Part of a small language model's weights: vocabulary 16384, 780M tokens.
Each number is 128 + 32 x the weight over its row's rms, rounded and kept within 0 to 255. Layers, rows and columns count from 0. Numbers have three digits each. The size before them is the row's rms in percent of the matrix's.

# layer 4 MLP up, 1536x768, rms 0.0827, rows 75-91, columns 640-767
092:107080156169134117147123087134143152165121154121120168101083083112134104109128063081113089105106099096122151104115126145078093129157098120174170072143097158126107169146135124149124086089095120184137114152066121187094137136122130155186101130182139171140131127106146211104067118132086103117119141148138176113206091106094123078137134139072103082145169171111157146102124149100141067137088
100:170152141202091127192151114120113184126176136110196191130091107105162130098110165136108135075133123115113163145161123133138142111119112158156062146097169160098124119118141159102115097110113146096149119163083172101109141189084119109125134148103132138114168132154075103124123120129164139102108167131127149133152118139099134111146158089134061082141132108109084154088086133172120190154169
108:135115094140107163143080107134164114082182126104092133111156143114150110167151094139138118098142163133085112082110111109168182086109110118181134120052114089118147081124089123189109138139123117163160144108128164179130170154118124190135072167169068111115154079115119079161071100097152157085138136169144140123133151121133083123135118082064120145098169111137102132150160109114187078168083
106:126132138096147105087177128114161117096152104121164139147116077134113164091103159132148198158080069146140106107107118174146131134136079135115095127162181179132155141146164118170105164097117182095125131128118103121115088112100146126159136122080153121172139191117133110122058167086106105142105124121127104079166104118144036125121129134130083160095059131139166142127188011133104135096156
097:131202152108115149136144136153135127133116072153113137118099127118141113188140121143143124103131103139110138112041157161158143139132164153109154166144134142078116107096144118171062143147145088138130013147174140140090126100106130134124179098138138111130112147194142163167149144174150136151115197172184167179104175112128102154130124026165101110113123075093117101169145154097164134124113
094:147156123093163022159086153103141170186120119053134137120087065120144202112155101130122114110162156223080097156100111124075149084119063089101164106144124089161170115087075100099099129126149174159117118144159139084193157123121115071136045114141132120127085145143114182109078113133091093176119133113133075121143091137166113083117140145107173095113086126122072148149156158130086091139118
104:162098105126093137150105110162099116152058123053162120123165084111120137095134169060174086116116141082154085099103136192136154183055094163126119120127154116082166117113144104114148145166101151097124105044128086135134079155103158109133145133119160139127116086163123124169078114120094127100106112091063146073155142145105093166114093092115143149172093112133148090111095133114125194145108
091:061087136122079088121127125097088129095112164131124102137120148179111103118113114155097148037182062091138174123142168082064171156111098110140173123141140128096143170162143142101121136133165093168132101120103157210130123142140149181138127113162190135087137101165090132124124130137094138126167122158104140057099104112062086137113188106102104100158215099110101156140136183126152155141103
098:101134137141100139154164137078177177148136136129122126073153170154134108146144139079188081128133108159111148184140100124191162101104126155135141131099135190153141133095135150102092176098165151069128168054138088123137150169149152131125133222116137122097099093145111140101136120148123144180192096165118142115116122131161071129142163105111160144128104148127097135147131133165105076171127
106:059042132067176144152111112147120188137136121092124126103121107160152139126111098123200118128161108128124117120024117172201121074192120096056134141137118132128193115062147131120143182141086122120114122151060124147135116127148066114138108159140094097136126105161129112131108086121113098110082112138101136123202146123179083131169047123114144193134154150115079121126153153120120187117133
106:138131128135105091096105216068169182111093115101138133135077128110144120096153057150117235153134076115113122116104113105088124129159147165159092135069100145154156143132118125118135060099208114103104131188138100144117078116087120127132166098157129153086154193123086170091112128107080128101173142103175080149164118171115073117118084123121074147130155129073165184111144102136176083110195
101:104170175147088088140117162120069116107044142096195103113113115165155217179123141159139111117184122163102127143196117085192073143175083150042112128091195173101092116078173102208101173101073127119119165131097185190143093097093155109133152193131232095166155102190111177109148116132158160145158143155139100199117132085175114145131068112152129167172107154097096102081126151207067101150138
099:132105072167168108131080143117159113125072138190133116182134067119063158119098093135175084142131125119100142166112078157132151110113086102139108131078136167166130115139095163131134132135161091160104161136152107098135103091153141140103102109125113094064148117071099080121158129168127159178144173180157100097150155105143149160141138105170152160155082150102175162162144067102111237115096
103:120167148145104129162136106088127157134105145120091139142157106094135163118105150147189190142158160124128092125203161100094162150087165118121122115068112069174103159139133205155108080156154128107121157137111155140195104174159143185109127148183124083062170071160079073095118099123141157078188149095120121079078075159149087104095170140139104118149167160167109164124067103157118176179096
094:080101133119152119132162044052093113181161143173132080146089124112108117128042148109122170141101088169108185124104156118104154088067116129064166114080138109150121150155088124142105110129217135116085118139154113072164127085104147091161128129126078124125065107043081153110132125149112134102099111189094115077126132094131091121121096128116160154110165114081077109123169143136102161104176
100:161126139090138121118133108090157187145176091162080094141167134119115189088150141126122075079126138137144138154156164142053142147135093132160076180150113140118125122106116114103106116129106149112127145089097143151104150119110118115134182155070136136156101143110071113137160142142152151126128168083133163114133111105155034128148202127126109017151133140113089095105162127165160146114170
091:138136164153095155054152089123170088142116105119109116129148059080120151124184086146108183108131139142081153094127193144080174128112148108095109137102109153091174070155165153072077124092102153120147137105162070154107206165135131141066168126128131095143168116174102119159109187106123141206081109153106147095161143088051127059135120114148125166143131117109128177217177088099079101194108
# layer 4 MLP down (transposed), 1536x768, rms 0.094, rows 75-91, columns 640-767
094:103111147087099170077126153071148165173142123134139131114178068111117131129124119121123101181133103108114185105132108138130158167107153099122111131139175109143144124102155204145133089131148147134133125200185121121156071104121078080131109122169120182101139084116092118129114155179091163098191109137120132122148128164130119120090212153101151201147119221126104146123173121106127151131135
100:152092115076112147165126109120058119133228114109136193113150156150127141145118156128096164111058162091142124187110121136202165086135149083139135100100161110132122121148111148111191157129142141140128053107155108070124083098146130174161100160183088131102182164173101178108174115121179197138142122099126091123170116151105134102092087071115112087146115165121032130096108127159132116143128
106:121106192136177125125117118072123088182130109058109117153195123105134146142197121109114119103173159096102108190126155133105091118121086135147109111101104142114081105180117180079146122122140184082153148119153157184104126150113119183178060104101109173143161147102063069066109141132171134160167085133046080168112095121202113126114122095147132138183163081114088081142114124127118170153148
105:104115142059146125151177136070141064075143120124138113135124098136125161118092094131090185165103148205142110116097163133171157113169114153139080139205152128111102079147118116170148163104084191114132117151088139124171117125113122104096137125155140111169129070117118149138151205157177097115076137101109143113179112121113100156146105132090135153084133150128098141145143042103100186069173
097:143112132153112112149112121115106129142133081144169175091154133122085158176141134124138140128096143101112123172102146113132073128141138197153112133194108201130116106079154068137056152094141158116103143187176105138112138120093077098088166090112149114158095140157097096138089075099049140140080154145170123094130130139087088146097134157192143136133114104074120168175095112117194116102142
096:090101116086163124139128147125128063101185069148155126204156134123166172136142098117106150132110159113145142114107145144141182121135080124179160140129150121209075119116124093110076127110173146151116047168111165145214158089154146130041135112168118162115137091148197123136102113128171135172122135127152140159135162101099136176172117169120093104112170168134146106149114190124134122097127
103:176118101160140170174094114152127173156094122108129088186072158072088096150131147117112196124123110128109086142181143159137123145153162122139108105197152142124094097171131164126120129089175141125161073183173167107139153120058138136134133183112152160145190135116160137077108106098070108117139123134141135137152161147128100151098176147124114162143156150114105143178108138106079138091176
092:133113152195094152111137132069076149167125154145174043089177155193168101101161129152113121111084118147116180135112191086065097098082181124141181132175141121153149131126129117129141199155109173147173073110071200148085141084159176126169130115143159115097138085121128210104134115157148160156108110143136139143126172172098116080084124157108153135166184095075140181153109097158146130134159
096:115129118126114127153147129118172179176121135156127162144137106105126101101192087101165161117151150115118183123138124145132178103075147093105149041156133169129092166106109157091255094135137136149111071093157141124151150095136107148159107147105130125115172139117090078158122164167040078165124136117111138193089086160083155152099114121145124089148152122124135144081137124139081154135141
105:138184097152126153116131138060085255071197174130140125172096127135135121160128144120117140137132095159169138107085147061145167068099102138123160116127117135139121214128160144143058145140141082072170117129139128137138145140157138130124116161065123077147140180123082079073208092146171130147085136162117090089071084121159161156190108071117157131142169141138133133121058187175189134166109
103:167161096136093073114103138147129096114090090158076167142145168137123111150122132129165154150116120111076130143098116103078153181155139158181123118079122197121167156113159139095032109090135128082091168136076115120196103102156091119134186066114144124086163118148155087159090097119101150089163113131117141146154145145172123115139158093134108147137155108122121143130145096174140117083166
101:146208156176092125102103097135086065136086130091117119109121125130133130111184185100144170166122169194115137153158151141125137111136130115190132128100083179144140132119147110142082115179145133078135155143128081183169120129139141142150140147054059116117124084148143147108128137122119144130164127106120110136141133178098114138054172108119092103118073176141219106136186141125139113135161
099:168097068145172179060095097119125152151175122155069155107132142057092121179083152145185169121132175143099107125111141179131072170114138172082148103129127153110063086118143118135099110105153097092178164137122127177149076136125113096136139086101102128133147172094173115128157089192122132127123121078133103187065153124122163137101157166162160160097085121152142123152189067122149101086173
104:118130142139153128117101105156149140173105091194078170120135104125094082156136151151176098152127161108125162134136158179116137108118168171138155175066065095074142114095092177137126090114100144173150118109121107186140150111138092134151168204100090119076112048147157117076131130099218142061096149125139121131124127114183094199122175121146110106160146168095178114178125069112131173228097
095:030149148170106091167151059117129105163151149153096079109110100119061134085084132144116129109165117136115113146117077134155124128093173209102147104142125097109155050162118122133151147093097109116118167157105117041155121178183081085137084121114145160081124161044126120133156173193131179127075135150144119107148162125151159159013134112103185081119132184069064104118150128107139123094162
099:133122093086196176141140086074121087172165065103122130050113101109128144067097154139113188146150129130140121103127119131132180150170117115159102114255026130200139088199137123112160138112155153080057097167097151062126131141137102099140170111151134096128160134111116116144129097172181073088137128116144105140126136129126100133123152099074069073152150101127102208142109144151151143157149
097:129168174113125149190110140121147155155152035122136129129139134110176118119103148113121137057087086161138142138127122150079122145056112151133087130164158087113126053142171192103103135078096130123114120120112142106135107124061123058125158066131177133132144118126151100194085153106150113161102141120191098143147083141153137180093151087087173133068141155155107132120152182160119073155170
# layer 4 MLP gate, 1536x768, rms 0.0813, rows 76-92, columns 640-767
095:103158150142100112140087176146140100112159093123158137165114111079143094115168164104125171156156140097171126153120125070145108128168135152188143114107140079179128108153118097128129114117113147137165090095156195128168121113130128089092202124122128149125076052149115175173136108144152127166137136116133122118132079130149142125071111121104124134141154097129125066056074155121118155102147
107:161106132180090165086128129129188164083120092122159136124122171076148171157087137200099118123127153112074160136151168106094104126113119105094135095182202050139072180169106139140139149151132128142097143166211169112076135144126155080095103155082120123153098101130148138146156130147121147080143115141099174111159100138147131158121134141099127148159119100109085119169108144112132139173165
101:167087107125092165122132110111125146148140181113178180140121132127092155132170168075178140072103124134084187086105155073085139063147104125081061143109094130149068136178171184092102103118141110139176133221170094119103104123145105126157147102170171170111117144111194121121083133154127142123137082081123159152070125157164099183123158084120114102162156092193101195118142074085153143101139
096:146033105091162140150188146151063148111128127096126179193133117107166137132151113131086137146205123092148124124136120163140194024188143159092104125100093121082187121124106177142144146079159161131148084142143092109135114149087122168156126166171099150131145128127089129144118110148115195088124071105114055191178155130113123135129157140067153141099118175103140107095113137093144128099174
094:090091089114087126164144132156155150171091162126124106171099137193114048104108167144061084135090103181140170102144125118122158139134094147157176137159144117062142151140120151142119118076147144119172138224126091130180071154179156112114150147108113134151080113125092102128086089160087114137085154150111160153125123095139081158151090138190136202145139103097107131100143081144086145161162
102:083044132164149104125081105123103186163073099073121127131131094113130093123109142166120172099109132161053138155154146062102179121116095109131086130131074136133107145155176123120153157137133094185155120119122097123071072125155111142142051105193086140084096083135147094137112070109127151120054185106091098125161144076092108153073166166102138162140161173152125136081143079094165117167132
090:056100131121074057119126118105143106103084147139157123107130175130098095107136135157079122052164096102115122129112134096077138187114139126134134109149181135101123188139100121120116102115206096167112113146082132175107129119127131135183104106132186113061130114156111126095097148141116125088160132106097113054079097143090130152113158106108085110162188093102084147149150168117164132166110
091:125116136158100117179105117133107139139132080115149073154102115171159125108048153146155138172136065211137128127100140133149158144130091154107170131138128140136077125095136172133112090097172121162114152140105117159120067133144181081145075160135139129071108165147130135138117104129155119096069133099059102123113136067123094115065183128141098121091136195171134118101172086074082141057127
105:172132130121112134141145113150143146080132143116147131191176106127117131155161104061128107160090132159121109157141075155138147115181144119102125102150116103174169153140121087096106149146164067194138132100158102098119137126137096147112175082096105109072158141183068183128109101098094131059100188110065175094106137087107155141088123083104147096159155123169147101097128186126072116098101
105:099101137147097096103140148098184175065117121112091129167123134059126097127157099168128169158084122133129148087163073133105166159099106148124061143094052117114142165167101192172142117153133142117098135130146105148108172144145161146164162118143140136105123139098095107172167105084167090129128135143096156151131130090163057164084093119148086114149183118117147153077124105176125154128122
103:110135132148115117157137106117079142133162118046119115140112132132134181168127109158187126103141143137111150163126183076082104085115120168135166098120143132109099120112141138099096150193148177169119114166102143176124158075107203126143078122138168104069155148105121130182144179115185120143150167130132130136139143152117156136117099182134102189146125139096135113150166149158124124113149
105:128124111143063159117152061122117117099097113161193209168193109125090113091154146102113117185085143154127125135172124145115095132074117084148159118131163120095135139132156124139159154132161131107114119084108094087185103098179120205130098113119137070128157068099131109167147123094106126168105151161160157129166075112176139129112169122145158113163126129101179129145115104102121100100119
099:121208213147076113170100095095126146139150143132104150159146101080107090148135138132154156098120140136126160160194151147098146109095172127108134064170110100134098137130145136171125139190077125081137167143083179179225150122137095198075175113113129114072207098112118172104151153095108086071090123159109097146100094153149125106084130125086105091164165149127101163117081142162155197168143
095:147160127092111116134114119217208098094074106137126177147131117154135143124207115126123084174168142123163115098126064120177107137143116162139117095144138125116132083090155126093089153131049147122158155120103099150108127180131093190083120144152145074142171136151155120127181169124160093144147165094121114137151111073145175135101158149132102116139096206144147172152130126061204110191136
095:151052082133147166172191151114159121125109108092138089190174098130099115106068142166168085145207135124083148104172115157165174137162086143113136161108099126093074159117116146130144090209142098170131106127138149113134010083119133120122167182065050107089105142082136094144151153124086098122170086119088116116097083180137145149092113160100127130206126114145123110073129150090056126128140
099:137141138104053147148127199114072156157140123127152142111151147133168087087144133131148132101197129115174078164123123150071135157101094153161114127126170135163191074159183151133144137088125189140136116123128166114103177161109194116093135143181174123090122123117183118142166073176106139133154118133106080163081121100134171196178128087150125106088164157147132145101080148114098115085208
093:125171177083105113146120170130147113131077107106104105100134127066117069151176155153137167120120096090138136098159130137120138136178167110141149133140185147107105122134094138162086211140173163137139142143122136129134127145097147121135138094149134143193141094176114095136155155133110062127142144159155128152129135119081125133117155146111071054098133126135167139143123115117068131198116